Part of a small language model's weights: vocabulary 4096.
Each number is 128 + 24 x the weight over its row's rms, rounded and kept within 0 to 255. Layers, rows and columns count from 0. Numbers have three digits each. The size before them is the row's rms in percent of the matrix's.

# up: layer 3 MLP up, 768x192, rms 0.199, rows 52-120, columns 0-95
# down: layer 3 MLP down (transposed), 768x192, rms 0.186, rows 52-120, columns 0-95
up52 088:094084091126150151130117132113096138131144150125134122127123089121128142130087109138091133178177162136140135085124116125115135162153088131130139076156151083154116150140151126145109161174141114122099096131184133130136105150121087106155134090161127106117140150138092113134106121080077141181
down52 084:098129114135153119131167170133129155114107134097142123104148107117153116131132140139123097112181124138103154173173124112128122101118170107153167119110112149173162099141077116120126083083127121156146135096109125139081131135115109124110142160159160122122141162154148118141099163107141102115
up53 107:155117150138127099150130122114119129131158118119173149097134140155150158151138103139122110137094110181131143108174160163107101103142175168098168128139115160129098107164136117122135163130155122121155128126139066148156119165130096116152141075141106115144127139107088165128131137113046126168
down53 108:142164169112163123102127135133141160132105115123093103129158138116138118105141147119137142137109141148161148134105108161125145127088116072119147114124101127127128130091131100096155105104146099103113168152138118134133135078107080109111125183118115173167105111109099062120115094151163129093
up54 103:149132148087142129140141133151132116167148124137138169168103090104126109121122083142097122108132145088100172104155130105113126119075154171121107145139114123140147146146122156132089127084167119163136103151118107103175121131121151152134093107113151113140140101143080149075151113144143160082
down54 097:081144148151127114166106143133079137103158141134120127158103105153095151130144100111135179114132129152084138089167130087060157109112096146131115103115126176086103123137101169126116156097157121148119155134137096103146143154105148110117090128120154115127107115108118108138168093123144126146
up55 091:130148073094132126112078135151139148063102126108127141114100144115111169103151085127130101132127098123138144147159122177133098104165128114139142163117126107090108150179117107165176103144140124108096078105133148158141104100086091135112110119104127112165148133146122120096127163121119131157
down55 088:134180174133163133128091100115133132109111126100138096146131133130090152134137150135140134110142119139123097099099114160144117108115138113116102110107154107116108141164149130151170137148144113138133084134139083122153155147145116121207141111137123116076152129157138188108168183131154114104
up56 082:160102162116121167164071147148110126094094125141105120179112115098126125155133073113150128148174169132121123099111131120140146081116127175119103107132127100094099138138141092172110129109162098137115142109174122120169146126102076116085162128142129118121126113096101126153138097122128118157
down56 077:123161116183145112156136114140143127066107110095092092122112145117129133102152098125144132107098107143096106160161139115144125139096121121089118081129121161121133135174138104121148114122146126156110106166129106121115150154150159157089065144083103153146152079156139156127140096107122136075
up57 101:169109131152120174133130131142165121144129107157117100117147142156097148145159106109158126091109108155133109130116094101112138115122086153113154099145145117160096161118172164143086153124130110137188130149126105143106108158183151135107121086089125102134090138112099118122132156113134135090
down57 105:147123111171147108175140098128121159125136107133153134129138123113111163142179120153116171135136150143130164104161116127113109132150143179136123126119153171190121146121104148146115102114117071122116159113137158118164137171125125102147118081131119117147095126163135121111129168129127099124
up58 084:134112155143113143133093136156138156148092084107121099135112128144098075107140130120103140146104137133154120143141110150125144140147128115141132122160111132129135138125119080090194112097105160133121096139135156120175173121125122139107112195118123104144134100142102112072135106129093124138
down58 088:114122158087132100153129152136120111105121129139169134136132120093103140109118114156141099123069144129129129134116118134122132136149152182141121173105120129131131094127111124109101150089103137131126086122158112080120112155164155160110147117127121122092135136124127185105129131123147100143
up59 108:150117106142140162126098150110104164132139127101085136128125158096145115138142130125115099072152112121148121116130189128142150079158137104123124153117112087153138185100110133120140128168162118148114135129113177153142130110126112126147125087137155171153143124131091126147079144089118166121
down59 106:088098128128108135162081153198134117163108124150171109173157144142176129101132114100139149155141131138068125092110144129096133134116121141128137113096143140149117141164100122095101116168125127113114130127126124153117122102110138134167138142148125073129105139123114141143093177058115114134
up60 109:164138104144108138076158132136112154094095148102130150122112134177132094137122092166102126140154157152128152111124115143149129114210152103104067127134094103108095134153091127126108109121142092102131111171118118130132131122097079135168110157115156136149140154143117170114150107128142110148
down60 124:161107093124117133094138133148099131114123121136125146079151094121131124144145106162104133091149157153114161090138134109127103132128119068185128115114146113132141154115162088165112133152145110151164111093119115105135151106125125126140138139134143127175103120159079135113108150108125128145
up61 085:080117193144140175097112104165145155153141126173087137116155108156159153162074098108113180128129131162107104100110122132145105126118137116117164128142136097136094146151155111162122125096125169128138117125149177137137122114116134157172113118176112120157155162165119144109126142121112127105
down61 086:140134130112133148132129143134070123076124152120114166137149128175141167143113147126112138122117081131178124170144133137112100095142128127127170083158097117157118114144132105128140107127120139110119085093155135144112090135111125175091090142135138113144112147099176135076113087118097115128
up62 097:147140124138152118138116130133155136115105140122148112109180118149091127130151113114096152133174108145127131116117098150138180129119149149113141115138124139117145157108142159127088101140121094038153112130126118086123135099142129123125100130089126138162131154132176156139081118120135113146
down62 091:122133138182135132160145123121149109147099130115180128146108153149160141125077154195153127142114101114109150127122122150173157112124123139136155141177142170130083102109107158111123161143085109131085083120146123137148174127109116138115104103164145162130154142118155150179141162176120095147
up63 110:130153119138127174123143174107145169143100116126147139148114114078091108120130173095136130139144121130117141123129150101126152123184097117165131160129155163098142107147126138113126131131122100129200117105176115107119124137114119154115142150085098101127131101084111130150121149110169133174
down63 096:118170126161168140132128156146137180172107196092154134120132108102154100143164113095158120120136094127096130114155149122114066125137094119129099157102162135146104152127149142107163173149146163133156143172140091190129134161133173114157138141068150144113112140129121150145116149087139119109
up64 091:170101136113101153087136140088145127134094102148155148106134072145109115132126142112135113157173150104109124135113130147117121110131105084154138124137091104124092110082079128120086133114068065099131146115148129147130162122133070132104094087163146108138097110162141095134122092105165112177
down64 096:153161076168059114136117114112138121109118139161121158095134110124102101116074148162087144155168101139122100084134122105152173166097088089127113121119146145157143129123112136129099119102159138105108107143141142159156135120132164177121123123136173097132084128126143146126118114121164114137
up65 096:113117100071141117108112145173094132140079094163100141130139139129137155136147125131132120104127157165116122111107132133125092143143086124136133093158131153138109142140134102115127154121153107177125177121157136139176150129185128173121168148176154114133114121111143131120186132141131151151
down65 092:113120138144147148163131177135134099141149127106124102144121138157093131165156150114163149187099152151154110148132135124139108105116133091117155114112114131126118125147110148108171073127112143114163123135083125142093123115112160083139158120124179168087141138165160104132139150135097120167
up66 101:129136149115138142139121101097137137117102135127103131138100157158152119072136127122108123193150138175120122108159153117134122113140162146132098112128141082142098117127155110120133147090109175130154117114104146073123101108141110145146098119103160093132129105151106109138105166136135146147
down66 088:168117111147112164123119120170122165123144132139162097123150124159089124135167129127097104172089109115156202128118106161116133113182100138110119129101111111084141129096108136119156091108134147069095120125133136143123157120146167096154155172151105156081127153152155073110110127108123134100
up67 090:156126117103113147125151155139122151134191117133113147097121119152138122088153149158132152163107128103160093122161123184139137120106137144132089141081105132106116184151169131110097120107123128132109154165151122126128100136114077136148162114099122129081135158101159117124158103143127172129
down67 096:101137137148153118101142130129138166128137114096100122204146125107100140140107147126158113149112115114115116148138102136084106128133171098159138138091079113129107119114088180118131109158146141096098137112130147120106121136146151126126121121091146165110125145142149116120054167110171127120
up68 098:166118148125104130103167144094139085102135097153097133132150121110126134135120174146129160157160119159136072102134126123078148131197092141153152134138121121125121115098116119069123121129124138135130138136098142113091108126167123117124107148123120095156108079135090156141119108108112137111
down68 096:118140143116125128128105103230106134142110090117112142160106125154148112160115071108147119130124080101105111130137146167111101129105104140077116168161139140101101098151140143150165162102093126099099140147119125134112130111092083141086132124147121094150096143137156169148134144141136100141
up69 096:136130157154126103134164159077132070114168137118168100143128135146101129106175118153166100106111166068155106133130127110141134100117103064169125128125104138140086123137091148155077167150122137133125129158124060118123126143107121134138123151147137133131127103122127133185100105117097145127
down69 104:108101136137131109147131142135129140085127143079116138124147121097180138102106121162165155145168120182162137156124126091157111109154158127135145124174155142120166139115131157149164155148098126120154124146164099137107144114126091138113104138165140136145125125116137127118139135131101138108
up70 098:094110192090168126097139157087126097118099104124106101099122186097131108163147119121136101136151117091113147105141110141101132168170096127124129142121139135146112102103097146132138162132137125123137130109143144135144095133134125143108118080093115121144085133112160152123121093151113141152
down70 094:123129116146161149167113089117119149152120121138114117112157171132122146168138143111119136129140130123094089151127121157137143101118128175141120171140151146112103151165107106122109143144124155118144151115186181118114098128110104168090080136146134112115058164153153141152168118129127132129
up71 108:152096142141156115159099122112143143135119113084184135173163140162137148154142141118142096093104119150124143121164150137108113122118100115137101141103143153141156160156129071171097117157099138159119174123128114154131095155151121141109096153100139141135112116120158179119173127124156124149
down71 109:134096105104117097177108119139119105118134149119144096159136106166137125147105140126100114164123123104107122087107111128100133091129166151142116115194091090105116116090149098160150105136136150104153180081109180185118119111091144164150150105142091146116088156151133137128136140156112115150
up72 078:105106115099122105125112123142154168113103100096124124095148102081145112140104112161109180162138137155142103099120135096126103114088154117118150113137152154130125138137135134150147146130171103123152108100125119170126123136102158178126116115133152165167117158127140145143144134179137171131
down72 078:100117142149123121096106103150126137081085118135138118126117100073149164123116152151134117094129125165115114129145074138119149147132145092061112075179100153156132090120142100122105107184144138109102109194126113108130152138145152165157125115106118102122133116103121133135163140129101082132
up73 112:149107113156161118128118124109135128192144102124125156180109133188121143113198171122131172156114102105146056121128111148145159122123077134144148103156123159140087138145101140118117085138137109133137136116113147156130099120082142120155136108100132118091176157107099141115115107092123137128
down73 110:091177140146116141139154105117130141114102177082119123118118118157135118099134120142147104115137088142131157098177122135126139129144144118181117159105117119139142132126176120149121104130102156152161179100127104145105095130159106127133094135085106136152130163151127099116107142163116144114
up74 111:103110152125156128098127090114133127095113107137084134168152148145133128104156133121119129144120137136160149131118133127100168111117175176112134152148112102107127174146134147149114117118178088125136129151142115097132088114131128118137161106140095122101138151134101138125134124170122111156
down74 100:143126095170062112172150133121139082123142136111097110150168123092167090138122140116125085144119149107106110152089146138141137115081124132083130107155113170147167159112123123143133124142128150081118066131153158162133110124140130172141115138155073119111163151109105125134142128140146069112
up75 088:142124129177121117133177082088118115138142107137114155134146160107115094176167101153167097094128136113140124106159085118177138146101127153150107131124125114104125149175110123110114135158082126150127143128132120108151093132174131117153120162100148117106112147135115177125143112092106145136
down75 087:119099173115128080154158142132088086106103124105140103087097136115150121132131172153152096113101159119137103121116133120152106127099178158170127138128095173171150104117113129154116131151135098152085110111097128121110112134138136118118145132154134139088107084100131094118163111152089100125
up76 092:158151100119127116122136097148091117155113145150120098118108144167114134075145104165147158150084126161112188142139154125128090106157099096088147144080131148097117146156126143094119130110187168110134112139118110115156114108188162135167122119138092108144124131103125086144122103103144140107
down76 099:122138104121131160119094143165121129121147127101069111113143123127155126128123110155150115171146143093125101133068151128144118117138134175130097102123116119131127114116158132092124144140116167157166068131148156158113159170092122129134114142092106140097146167135174148115145158119083117123
up77 107:115097138140092131099124147122138131091176157104103145107149151122146119181143089120133150114137086076117142139171119104134152186102100134138164135145159181137127147148102145167105119131114107110104143123146091167105122145111120119202103123122168102140099138119153100101089168163121169110
down77 098:120099136127128122141123142166152098100154150119133138145126126130087148143164150133114138134124105105062139128135134172118094171107079176126125158136136144131124103157111142151101130133154142116094112120128138122105134116100138121186146120145105136203133108114138135124116175140083167095
up78 098:103145131124112159139142150141106112134156111111172101110157113136128111162154164154107153144130120116144108145162096133138135100113127101134124122164139153137143164113126148174120129119138179106122147142141125188115090119109135161127078133135114131062127113120143153118126060126124134131
down78 100:127131081165114135170125196153131133081135172092114125124126111143141128153147108147106120132108141094137126135099093101100149158140145144163100068140130132116123137137109151111140155171122151170111159160169142151095128114070142112108128133131164142086138097142148110142124113140119135101
up79 092:127128127092130131081105135173110156136095116121137133136104084104148124158165106146168143130109138140097154079161141106091119111159147079102158110129168167127161152109128141098187146160135150140148159139156091125158123103097117102144136149157100140176113098172077151106145116136125091107
down79 091:144153121118107150134155138072157091140141141113071114151186107143115099120135154148109120103099109102107087160147152171129092100076100158164106144101127135148129128136136086154102091115125133113146097078137154165117102103140124110104142114125106113079134125135122130136134107127105145121
up80 119:132153124060118095120161122105095130125136097078125144116081140132109117106118067113118145126168096122132124144144127129092136128116129105153138120105138121100162145148131156118115141128131104109112148136141084106145120127120079121134155116150096132173134082109130163132100111168145164138
down80 108:126122202116115130139134138128082098117130135103115147095096132166112119124107079122072112115151079136120137123169136143097111079130110118122130172101131174117160119116125113100133139136118117124138112114134147096098109140112134109132113113151116175104136116105144159131134086141134172111
up81 081:145076150097132128151110089140099143144127128118119124122162125156135134100131109125148108132138123140165103153113177117145163144103121124149086131113140172130149124175134103120098119143188155163109095132128083123181116099168096102150136102111115110168086098152140113124087134160118148149
down81 085:158174078057149083158132147180128124134108088153147101094113139169116130134119098136091103129122167157116121116132160112106167063129142171157149142138143090131120114085143135170167147087120123098138164109120141155144146091102120126132120154142127095115114104102101103129184125139106143118
up82 108:131129085083118142131136128153148142131146115120156121109111142137147107157106146133097093152093162113114135162151139093160095113132132161123159108150113133181105125093094157104121125105129135138177182136082134133103111139145113164132119136127148099147148171122129157166136099131121083121
down82 102:105102147141119124145132099149110185113126144135129139137124145143133129121144127115130120112167139166113137130177136136106101089139148186118122144117088127122121104119115095159099099117120087123169153088137158136130108130152166129141116112116090140145099125139136090120131179168146152129
up83 105:126140123143118155112129132084147144157122129148136128153117134143092137108152144123133171071189118115113108147145098085114101122113117109105135158167144114154142136100108094125103121193155140099135123110163097145137154122139118172145131149141136135152125104123107090100114110168104131132
down83 099:208102159116172123133146131158131121110136137120133136132190124143155118126126119101165119151157153164111112137125144116127154115127156087147081113158136137164120139116119143158102095148147134148150162157150139153096158110114168132122147143164132127082141124130170154133118116176123138094
up84 102:162136128134101109121144108125137130166132119116086156136149135118163115117105175140131100098147138109124116185134169147165123177120121149111106141167129132109122171150142100121120153083117115108119117130181102077153177142146099154138131138099136135094140105141124100156098127150075165116
down84 098:197127087114074110113137110161114110087100154118124121149127087135135132133140119160164110103130106191128109121148167133116156134155158162105059142117110174115119135136162120147103138136128114117091145123135170170109145135148133171102126130099142135118130170141145098138181099113140152068
up85 092:123109088125127154128119139165171114119146093098156085151134139144131101135106099091131117147166125141148098133126112131106099154144133106114115127183127133103117123104154119150118099069150101133128100131111136137090144124146124115175159144124145136166115154085109103149140126180105152147
down85 095:153183117123123097127133091102148096154141170156141141168143121112149159105098157129129106143109149129156114156126168140127076088124137128179149135183134140189124141121153123133145089169100103150145121099128131129098147095133158160116147116108107120140104126117164115140166126168076104136
up86 088:123121150100158170135118085141108126106148130130069132134139148135137138107163138141121115082087152146129132144116133089110132118136106146121149119134191130135137134144119146087121139129105119117143149145132081082140163112130151119137118100146142129120159117103097100076161112148133137140
down86 088:066154108106155161089140140128101152108154129119103111146108131173103165129079103154129133173116115135090129131093160126118141125152104110143155141138094117165111117091118161171141093113098116147118119119097083102122113112125153152157069152092107137124138161137148117119150119117114079104
up87 088:141091140115131158117117163117113164115096140150137123101107139161141104139098118136143099098110158120186128097108103114104081134153159166119094106134137159145140122094130159111141151177164108172080108125109114081117162097133154109109127146099146091108153137166127098166175135159102139149
down87 093:092184164151135094150077129156148166127141163162120126120164131167161125144085156121074118145147137116133122127121137117140209129099122144135078102151143109137143128127122162154167125141104145108096072140118155115130140124131140124116127147124110122142123148116145106109102114104122159133
up88 099:132145096137133158095105171154168101128124112140106126130144133091141141141135121089161101130152103139101130116095139137130176132118116160144131136078110102192130156103137134166098149095111134174093146142118121107150119088096101142119143121143132167140118158135126089104066146140107162129
down88 092:073127120113170101140158114103128117106122111106135142105110137134136140094135136110116127101116119157141149146156188100134121115157109141144118139126151112182139105122116135068134119114111154097101154087109132087134163122140175187096114142159100139147115080138102101120149138120141116101
up89 110:131124128135130139160131171095144122088176105104130098118131076152140127146119149129171147104119141139126097110137109143122143176118143144105153105115162143117110122104130147128138152152103137099132077137126150154138092171111151134132122109106126144112178133106132110113093121104128147094
down89 116:172150148140139143129134156144118152121164143111133119086120149152117176119109139139128104122155149089107141145151109141125132131093094099148101141098103166145155146185128103092145174136120158112142118149108134102166102144102119123111160107117141130078102162115064107135120106128151101117
up90 094:166120101115112143085117164090154100124122125140147104122084117064140101117126079114150100156146174111124113121089089133110162113183114139110115121078107138159127141133149125135112129142138143126138121116091141056124091132164132138136089110109128101094132139136169100168121122160132144183
down90 095:091114158108101150121130123107186138098088107109095132095111134145162161119144115175141128114154125168151144132141148147116108115128129122134107128139119119087095085152100088101179150121135126161165072103164118089097154137111122130090101116129112151086159108129138108131144117156080112128
up91 101:136171121158162082140083103147159131112141111124141145159113157120084094088123126139103123120091130113163178144142112115112175157137179148082139120125124133119121116075110095108120149139105097161128150114169122130147153134115133173109120133096120103110125152167087124155117104111132152135
down91 099:145138152159133133120120119116085093124134101125139196093125127135184085132113169086100137099176104108100074108126099149121131136162128166118096140139137178168128172124113123134142118141145173128154101152092135130120121104138135165130097109092167114137148139115160115126159120107102117125
up92 125:162102107161115140139101167111117089094139111112132132137130118128114132146144127115118147094089162112091087150170153127122105069130182104124144076144144156145092160185116135091120104168138096081133097105129163120136104118077138099126126101136145124114127117145135128117128108136118108148
down92 133:102156069150114120103063109118108109133147149088144128156103143162154137124100077132125138097133135112095122133171129125144119127154153130127089142161191098119142131160089170113163094121106097158132098128118132127124093097105170121145121137091100169133159118123153192138116129116113114124
up93 103:172143105125156128137116134109129113118145116100081134124094135172162122132142139123110134150115127090112155100142098139129136127135144109156137091096125056120093116088168112117112116135133085096117144118095121135079139162159135132100115089144152119104134187172129149110103186108151122117
down93 096:136122156137151122125191148114170067122127149098102139088140134120123105137095103164111088148129085149146087116048101151131130143090135124119118125098130137107133087138143120133100098145122123150121156141153140132115111171097152149179134121112119186138152105133086125095178101110139109137
up94 111:163208124087077115140110143134162145122119112170130130134162102136097169093112098089160128128130131119110121162109084148095133095133155122103161144128127136119111165144129080156143116113135134171144118134109090135117129125123149116096117147079143118093175145166124100131107120139127121118
down94 124:141129074140139128174099150166143134127106175130130120113105137132132147177141151107148116074103144124079117137125144115125124114134128136171100106156108130142106159112119131169124161124167092124070130125112149158152160114140110138151134084121118153122151139109120124138112097098122135087
up95 105:142148137064116129139123106108121110119112109119133180157094131127093180122142085126153128131133113134114125142143131118126132148124144107119117078107102051114115097113109168132096099112112158126135132139119134100072129131147078112120136132147099172130104121149106129168136110125145103106
down95 098:138144124143140134168123142144125143078077159165141057131128111113154146115182150131137156145165136079112134156172089097127174176139112109176158100131117145145128136102136140106145114119119147134114112120149088092171114112137169126149154111089078130162120149084138151162120129111152115153
up96 099:175108147106167111150138111110108146122092132105117098110160101133151130136141146141126141164151126118130156117147113084143174129131160132076161097126105122162114129172107115100115162144178123127132126121153150126162120120087098127136112148154127130128112153100105101112146091128179145159
down96 090:136100162127159170122159161128154092139169141087112136116110130108084149093121134086117128137157136121149095136126130136098134087129124130143114127130108133165184130105129114105132054136121148135186132074099175137135073116114135121094104126107090112097161132096130146142091149152145121147
up97 085:151169140149101131118099064161121110117151142169110129171102185133143123142134154115121154136135136119153149101146129190125143133163109110152120125092145121133114104121117108144127146091129094091112118144154153106110144152154129106108137106109114117115117101120145137145114169133096131135
down97 087:079125151120139118168153139162135156182156137074094149084173114118106171116118086134130148134144146132137110143162155115150129115155138144123132096150142161125134119126101145136129124173155159151178110163143116148125113126146129140116131095159086089121143128061166097090106095142140113145
up98 104:107147160135108162125100130130112123140156130129118111129109131175107145137106147114131128131145154107126100125123126147091120133129103120150118113142109132135122135110141122106142122161103114126137074161116067119108097161159114119101113083151104118092101125158128156136167153144104141130
down98 097:092106125115103126144103108178083145131164126119103118132145184133116149134087096128155124143118096154128129147142103102133100193134151185141100146136117114134178127130149160140123204096109135121130124158129152096125126130117110130135118126166152148142090167124129144129148174153112071124
up99 098:137101115166107122131162114137123135125108140106118118104129133131121145131109121143171118141134176162126126143127106112143162110118140086153156121135165135075129122088146135094171135100133144120118102172109116110087131111153119164138122102144131086113134143091108159129102117142094093151
down99 103:143123148117129150123154189109138143128118128063184112140074099170147113137119170114130145139125131131152144130165145144143158128183164137101115106146131122136165137158137114117116139144088143154134141114111113123123110131113164130138054101119132146124142143130125136138122096112121117181
up100 093:099131109087125119119087143153130106146129105171086126135128152166162123152103176150156121167059134132104115160126129105160147173126145137106131149136128094132141095111097122082169155149129115118161142138106104128094109106123143124137097176110088139092166141108108161129115077156122144116
down100 088:144154155188110084173145122111138146138162097147111127152156156129134112132127126089137139146168177110101158135135105125100159111134089125110074142165125124149167168135166142111096108160095125122165124097134142122099092121113098187132080094175146086128116088168146138141102124149118138117
up101 113:117091112116178141141137103101098147160118129140163143125155105099080169089177137106168134170171107166115100125146126139123099119152139141123132112114111093119106154132135138133093139134097108082109125139171155116161197113103116130165110095101131167122124113089123185142102123123166132147
down101 114:122108093122089118131091115152156139138131107153120143109129147150131138166108128166124074133097119127119149156097109100144145178140086163125116153173165152092109139106132140124108120112164079095125118168133123117089189163157126141174146136131136126137141149164134111139172083155108138115
up102 118:084131105118125128135147076097152151115100128165110162118103115123114131118130138108099148139145123165128122133101091091115124119167124127135082057109126136127155128183123127139095119156131109134108117163135137137127115066170159090107134174093150130158136138139113169125146133117100151138
down102 121:140165140126120152178092145100152094138143111121184139147105147113187160097100084110134124087128121165102137119125117083124124133116129086146124141111126126136156169160131129106130159133143047115132133108146085092160134161094126154160142100122146157074169129107130108122154106122125147109
up103 100:130148142130083135107115124136121136136131126129116151177121130079149135118196155083130121130148154129059108108141143102118162140114141113150125092097146125116148159152117129143155118095118120123134166101152116120140116149131135114158117141120166069119164108132136122135121133115089111122
down103 101:105172092167078113139124127155136143108164132115129112109144128100157130137141140130111107146149140150134146110131143147117111133130126136158123167139135119142135137109110113150117164150130145118160156139151134146148172129132136093120158107080134127131094122147158131132145113149128130132
up104 102:135120142117161107122119107131099166099175100142178110154117172158114119106134136100112175145117154122117148112140096100171146133135132113083099170100153148148130122177099129115106120147126078134106170149120129132161137108130133143123143137108152175106136102179123108097096090138125097115
down104 102:134162132144144130111128123117111114121112170123113119125124149182096101101101142145115165171130092110152136126166155169117122125143130158136082146115153132126132119101130083138086071154132146170140143148130150075138153173125156138098146170120093187122108144134112125079150117132132157133
up105 106:112085122125131146111144123149146107142108089129118122067120133091137090132179112090138099112139148160112123175139149160100133158130109106125126126104135138155137148123123113120128122104104106145126109163126150135127133159140155103100122114154108148129093146102126135105084131159118135143
down105 107:092136144140124118159105134136127151116153109134117144122134146104114123121135120149145161128139141132065110136104128092128161147154071157147139168136100127073106090105168112112145127106124136127128133143115088122119116143104111112139097103117174136141161139133164170130126122142150130113
up106 090:131144141085133142143145129139109146127119134096119117136132131108135111144163101080151115099129110153079151145187122136087119120115113132102146078080113105126151110112108150156144138178120154159136125176092107124131105111093159116123151140164129115158132158172131133142182117140133138130
down106 089:160141150113136093146185117137109110164131143111083120146123130137130142108136149107123099110161119170171094128123092105135132175127091100113112150139122108136107119153082103123151127139095124094113167121165136150117112156131128108152157103129176153090134121113119131132129146092123144115
up107 094:102141087126102109123123112115090151081152171148120102110143154114124156152101137149134153120144110134180125126137144119135122120133144142141133097141096111161133125125117111092103155176137093103131134176101148107110116111099118124155135177121150133113153135117116131137129169128151102121
down107 096:107098098120154069159116124109093096105096131120137143135084083150101124117113137115148104106111136128157116092154117136136127152114111164084192112147158135094147123166114108141140126128110104134136151122166144125109091123133111106133150120133139110165166148106143136105109109079138129152
up108 093:148166145126127115179099108117174132131120153132146104148125120142140141207113122128141136134088092128142113130129107116135145154128159115153104118115140088133112127102104195116117132122111137142173115135102062113101134123109117104090108139135088141158139120119122126163085122147116126142
down108 092:137140141109166101137175091136130153180121168169162154095088145129111141194081122124145136116096107151150100134105143123136084096149123120123121078115136137131154131148108124134112136107121139126115134131119136183115110111120166113103136143080114131138142148187111127170167157121113103142
up109 104:135127177095129138136160086130163142112109110136183153169099131173107124125125117115098136115137073098139111148116124097147162130135129097150111139103149180113150112111150140126151147083139103145163179155147130070142150158155099124159127143086107137106153115135124101154132069163083117104
down109 104:137128092150126129101156157138143137157141168109137116092087181137105123113136108085129099153116157123096135177153126111160125151148113142146070165180132124108139178119139166159089140122111111158118100120166125137132122136097123118153118145059131089146140136139126142185139170141106151120
up110 103:139111145121124145093088103098108115141148114106141136153133128139108143095135138141141109132165117105158150117136151166115134112122141111131131099080144164154082091092113116117150203138131138123152119116149115153154136139152120123089125157150123083120108148133061120126140131101152157165
down110 102:096119164132119140090126143129142105125149112131120118189116138158116133101117126112137128136100140134139103150187139171098168170128061114140160110076123100129137107077118122150169119167144138143137126137167111161115121133142138106134077118112136105060148115163146113141094153102144129182
up111 089:163151116104195100127139112121136172146100166115106089156121134132153169086098094169141096127148144171143144139110104158107067127133117126145127140119083104136097133120111109157153138154145089119134143075117124127146150107169101142153092130126135118150111132114165137105098177123117110132
down111 087:127162129148129086148125111142105154154152128110089147144132084120116135098131115110108135147163106113131113114145117124130142122100139104132083107087159139139107172138150138099100137103133167129159101164098092156140143099110166094139140167152143136103163109124146086164117115144148164159
up112 105:157112121096129189173122100140127143115120125104133099109094165127127147137075103123135144096117102135132151124133142115142128191125134107123110092118145114124105137129201091123113144182126140107123086115116100089135121097200152101124127089120131111154109156112104131134180121140121141135
down112 093:141146099152138100122104118149138118075144109144143108128133160091137124177106162135108158128129144158167133154090141123153095172121130162149083163114128128114092112153133130113119148108168153162084122094100147128119108124096109110129104147128115121139081113113090112149157149132155133153
up113 102:087121090114074166147111147162145120122130143147141144100136109136094119128096137146094180161115128108135146162115115129108115107123109140162164162151147139128134110066115107096153136169137152075099119128156105129134126131100119178145157150111120119120187118137135136148129110155124117131
down113 107:143101126144146124128150133132142133148142111153113128118166083160184085126128128090119171125156126114154153126135126109136128127137100092116160105135140100103148158138150109135101139150158111111165119123145133146183162087161157161118174145124129074117107090132102147128093094125107146103
up114 088:149099140149146087131119082087153103141120082141145140129153110143156117066120117132119130112143100143120154144104153154134109140129094141125100136134170125086131123091121122149067133138122092108112124124142110136132084149180097147154164121130116136125136146102126083124112104118127129138
down114 087:110125145134104110150096139131171133108088146120130111153125133113150108109144133164176109122112131106128088158143142131084121169129125097139090134129139095113153151140093151148161104114081159139130137131116100113129092125073107161155135133131145138111136120093141181152111139093148083126
up115 112:117078101107112146120107110086108144152102090134134120149081114124117112140112129127153118182141160164146124110136139105124163175101134131145139141130164118140175121102098143157150088133104102115143127139127156071161170089152170115095147134119120096149105122124147112152105120135107146126
down115 122:099138125095159134133105136124129148108146136127137092102119141176161152110128145136098117146154114148103128141103135145093111138094163119144159096122101103129118137166138111136105158140108101125076136112121071101122120110152130146152123128123126166078130092154094153156151081142099088144
up116 095:126100117127157085122136147107110067132154108125152130131128111158114097162115166165078149079118104132081099116138163097117171116127097117129111132130105146133093125129147130123189160175150103127131153143112107124123178129161129171155163156099124169132116137151141166131142121111119137138
down116 102:121154156080085132156135118126138121105131172111106126100161154077110128105142168102120095145125150091126142132134100094139118123106100120143161130145147125142134141129128149175151128116108114145108058096095106155122140104126123144144130110133180105097127122159140090136109146138171121117
up117 104:131101117120145168129126114129126095109112154155170139118085190098113179092148137138120136114106143182120131098188120145119110115139117162129132031093116107110136138125155132143120124133177118134109131131131128099135119172161125107100122110103168183120123091121144129130151174151122092127
down117 110:153141128107152111113117187175138144110107117128125158143130112156108141109090130146120114118177088195131157108125124120090125084116094125155128155140139154153101093154115160120144117149152154102146107114114155106111158152098156116113158123135147121156099167153151134111130140122101132136
up118 108:161056138104090125078125154154114150126111155138177121110119134153136154117110129109143181136167170126093108128138122155149129129099099135099093171137115129111092138123085141131113103145167163111131138116105099093140119146117119138115100112142122120193122127124150140106130104136141101122
down118 113:140096160158083158072143180148137121131165152097167105116146106144153105093099110125141117139092161124128130081135107112127114133174188109141131118117126105153125124121109121120102173108190135128149114113115133135109131181136120108073098109088160108076146124086145125130136142101159170116
up119 110:120162102138125151173124118158163144118094132125130128093154094073120101069116100127142099123092142111127154123119111144150138131131095115093147115129164123102089189084123107129145130157123154122133161133102129141110133142127107172140132161105108124146100134124130091106114098090166142150
down119 103:102058125099140115115107096140062121135155089131134148122142121135098142142102112120104126144091127150127156150119140164128114163123122191137139139147137149162095133149109154134120107091188142122134096175160184119137146100159085102114118112088144149110150132116077148087132136122117151146
up120 117:140140120145112093133144133118110106119104122141154136138115133094096101028124142115116142103094098174118162117097169087148118109159142121132156142127156120131138131103146098159138126158157149154135154167173102110138147088166140122096148128136102118149121150123103145124155077135125141160
down120 102:114117154146090146183147142144099092131099122136124105141139103115158081080175123141105176145134099119153154122105131124143121127148142148143139145179134144137140142102119163142163192115118097126153120103141087137142134125115131132151137157181123104143077193127105126126111106105127146096